Part of a small language model's weights: untied embeddings, 104M tokens.
Each number is 500 + 50 x the weight over the matrix's rms, rounded and kept within 0 to 999. Layers, rows and columns count from 0. Numbers have three digits each.

# layer 11 attention query, 64x64, rms 0.0653, rows 0-63, columns 0-63
512465543415533485472497517513519525487467525462497502531487547560484416504495445486520471480509467551546571526479514557483510529496486501498519502512482535479526515522366523476536503548487519
520460478579523394528519474496530545590451597529537428524504579522445501431524466529475493522571516531507483464436550522459475521528475530492511493515449500483470442513547448512451534489585448
452517519513473556463516527524390500571519546485478460473521435462500442512594490538470511505469461514503512518564550508582589489461522477534529506564499553569569448456484472461543565494562517
419527479405501544446554504532466501542477482517516478468524502451492495530456494498511494495496448540472517550452484603519448466467502506547556500450498470489536543492499522446483510489467557
548482497500506469472550476502517493439449419499514509476520500509443543428455538484491484504465505582514593508466580493466472492595439490466524563474425513467451508501477436514477452580453556
601517496459532446613551515451537587496531486496571482542448578560526559480507515493511487495552560506570492420522486582478442536527499440474495539521500470465427507541610513538527540493461519
502483443572476513536459513443422538493527534520425520524490541502522478477617466519535549475456542463508488437529568501504501538508520512425408485566494553474526434540434544533518549485518460
412578461519455567443494479565417449544476580442463530474484488558522402606491423498473535447440493474512638505519537482546509470502491553513443530521465530529538550488405552537451483486478447
577473499505522483567513512414526505456526440489521517519557585497494540412535583556591538499507479475571555437470554521469442596570510508463508534477449582470416524510546428459498507465521489
483477478464467533513488452457456494496496562521558544487427541589493455575520432509467543457481536489491527451543479441500526545561580558442501465519556490493456488574457537569491518510482472
491539488511511595560510513500518486417514550509560587555461555529499485531460443472553517502523558526540440455492481538431541493456554520427460446536552505441566511574560545553524469578525506
520461464537486540483464500551544479568514536589406459544535448484433546486510432520436428553529531526558533516561537549534608449481458479520500506501464430559504461493385537530522490535443460
499416525524488517437449472447494416416500398490471484506549528432428542471515621520591522538534428488497528475439538521439537538554616421522587544539513547436464470451492486482513496503552545
623413479506507515568516518453555405466493487543521476528515535544429503445611539619540445518522561519498478408462552504606454579569561488556506434491458447409440465466462579508560525542544499
562460564605531573559567568539464508496580569428493408561465537440530475489583437455635426464457553430568529504548504484586576468522482481414511450562550557585538460510459472462557458574576438
455594441510492541477489393540511535512478483491386550533430479525524494562440478427405445544438590487501467488484456566461530414464628520566472464602452564452520575543451578599482461518402518
495487513503568453543493475497455595536571471480395512527464477585540410459544444419356473481478481422559477524581419524480579397492368507538429537558545437627526405422368568513488498416388502
428561523564527605351513543547426481524574520452417380440467426419447452477455540454575456499450476537453567581490503532483573445511479427526517507537508532489614473406384435486573381507511490
490489426557458593468402453433439507574459463465471528618568474480449445559477489467450438530436521526504543527457403404525463510495451456501487423531470525648426475355461498499411451485449565
525511527485618449547449462584503547553536561476461444441551496483550532474511418520454465490539397464481496559535492550552582394430482462453599593394454406551450520502367525538510498484537419
583524539435525530488512396505483503439505510470547475521418538564524388671458607554543539397476477439445496459519514415398515509601584525530555515535494530504508472510566444528526495460513469
609576500401590472490515429465602539448458479484541619574533447493405467461520520446498446550474437509418452470521570566410481511521540500545440515505427455414465576494468614504542521584402491
446538496488481613554631492507434415404476428448474495538470427479528510422503493558528391605450469578520615521392511538523558594532614429475553541543508479454546487432522398430586524477584531
598484499417438451471403464367559574442465585450487623555422501574495409479596460466480575525463571497519524473513532604554376592465498542515431474545515468298474494398553551523454462580504577
492507591484526504517479498562457454535506388422457429470482526544514371593580410521439604484538459478486535579442570518485519486524477491537439523477536478541575462555440525528482507559437514
489472500514490425533505583585573493522543309465467523461525488445600519430466455488484530461538511551552575512459498494451469546593502485568615574515534550501460470535453421576505435488448396
567547505482446548465519542463509464500531528566464562473494551488482490429447600588599527540481469464488517456502568539422590602510477477470544468437509515484504505489506489526497463505509509
447638454567530539522528563487506490493521491527606453471493504519426393449417515546538520556531633573520563505472423516473499525465430484363427603503421487450528507517475474543521440525505457
543531476499490508584435576480500519484513475456475514485609469501559547446613495463477503461599458405456499557539541549565547508460519590487523450512528422550460660423476531432534530502541427
394528557473564458485454493482579516565477392492554480535419478457484518536570461553441486471516475546513434514492522514525461573490493591534505432574523465509384491463518524546473404451534521
533480512399484523533538491490633546553560468541556529436512454463536573517575465484482500501463496478539508506457455429465560524424413466552480500480469448501509493482525455546543578443564548
538479492485515466498589501596482412416582453486543525466450525483532496495492587521541466392509456477409502410451435487621537606466518518469543521410532445463424585479502502437556538498540424
495565572577471561511528509569486559493549612500463588561441539591607576568452457452481591519513475507455446472471494557623439542580340530537520511543430522342571499532472502546433455508482601
490551529525443540493549492553505500555551547442472488511565499555557488568423476344490529531525474486438408448487461514530595495518515459497436502455454447492542648508501558557437519575566589
428545453569504542423500465609427385568467563408449434450502535473522519601576459472411416513544480497505481439530434491505584514457561538512529563539495472539529613520481478513434516570590474
487446473447614489537501457499531439503474454492559459431488513407524526436512540471525516452510445549488505539461503580339535486480557520491495492439570472501463447532566492442533468447495483
504458561478449523517515543500509530470536447481546594540529508488500517494499495463587468441507415463471537522450461542594477607578363442513522516481489479369506463516510512487530468485488419
498521481611512532487521478536394530508481539460465484570435560544544471496505476461461491515561491494504484452523411512565483559571416499503469549468446457467521547530487549509481485528510501
453508413507543428462546459598446463536470520522513428475502463456471501532421533478486509506427524410507524532488564487497499507480494519447545478543473491639542561486475494409528482449487435
490467566476588473493518531470551511467521469475576474553529524450485479443418508517593485472529390460440416508494637528529479527523425399499508532500552490614512482449526532421425473495475498
545564466510411458535545537477488563463523525538522522487523500505539473531415457415496446501537494558488414518472529542499509539498405453550510425581431536475585511473501552481463518482502520
445595406511600483482533546571461479522402457485496512429436515538543455545537435603476422475466609418528479493471550567479515469402536541524500440550462424525600459563473559557430472471486552
470427471517497506514520464542506552536504498548454554498493434556369485465527532473452519485521596536546600471500460495446534459445553575495486513551529465506472447541462547573505492436483502
557518457440438486514466456574517485457462507428527405387453443502546548445467619547442461422501411560531434477480483460503539479460497486556660570492474506471537527498557449460482466522526532
510535479491535461564496531595488444564502469492515508460423407508615587523474495502457443432488538539557525443507508523477542517484436538478514478480528456457485550495489467544500540429445419
481531473575452482561476520438510459467442545531490494522461508478576634466575507556555483601559568459581547542497489483511515546474581569402514611575489479576484572477427509449585485576517546
437442560539465547512483536472542620540500498492476530492516478537418534538364482499523551467513453568540461501415535448466487609541423465505484461485483483440524509507468517561496490474582537
475450465534601593606452514480439516525466556489471447579415528560559462550513364511501485487543561558571504530497468483467513420394432544456509462462536495458563396495590547486417513508520481
537507546505525580477526515512446447527543442550620454563546541456478410561503401527492443505548501536479586519512537432622411519483523446484449492464539534361533466437501469502490514534544495
542530453507470452575513485477544487510577404541526501570532471485468511512470512457589609580538375459449437486441546459480502506617434468502485401508413524480447533484623495508520480587515498
374434420540581463528458482573515508596457487510538491340520512497490424538493460499501485450505509590589545476512534516494500419387441523432563516456520446594522447485394526494480503488513467
471563491522436465452528513429487539493494491471526505514538501460470534459525551480527528473473457518454465523399550526469478573551454489522612497456359470541538387501549438535447500512407504
479466466465427500493451528411444469497525498481483538509553445448383379554632591514506434513412567407517505524592453482439541596494554542512557479490541511523427498349502517440514543523471537
420513448555518446586457479551580470491577531513564488448577450587509543528528477474587444558485565552459487542504474481461576417447451609505462393512423510566575473560480452513441541364493340
469492542473500525572426583550541529540538474559497472425613485573462547514486436519475492539542572507510470531464513527434493460476430403474582555495454465550401504533562451465496557513482408
451528539603552550512511457449588572459483454541472507509490578535475446546512473548437452532483581507552511495562535533565380532517412602524430534491515426386433512515486497586492535510535547
564467455543512443493506459447445592524439494448510515479500514603533588524624501471535475454373514443445511505513557514540521442561453567473547548426508513481533506455422640473478436518496416
548507544546525578539501513400492491466498573570431489564386438484515511572470510497625516640510567510477535437457548531545449533440506558507458493560489510438562456450491507499496503516549623
501513438473457480526462492464559482475476471472466543552453531512594443588472512456500505465462400490448429551549481414532534519573468491513577591477556507513509436523487528583462519493441609
488520436486512482485533561470538512574530472477510536523507514482480508460582420462544441523472545652567484505559511451576488457520589440483485498561487484511389489441454550546457423544426422
524516524442484441667470590498578631498486512495545457489549544491576520497492455424507521509554455511606521458539520564447542521456583497527514434516545528508517505443497501480574552429453417
549483553478511521367477433504431504499568531487516549497417575461543378468557532534479492556617412501496530407556502495512545532511476547572490533459454513528520434470505445520496528554431492
518478455477524590494467520436459427515552454514415473476454530495493467436480446520497598498579549442496538474619609468466496412529593568560477459484503492515524527546600546557479425481528499
469464460432405487543513534532570487523459512543545500487484555547562483501414478467499541499571470471466442495449354494471470444540421502491498412543539405477502563511446522530437400567470455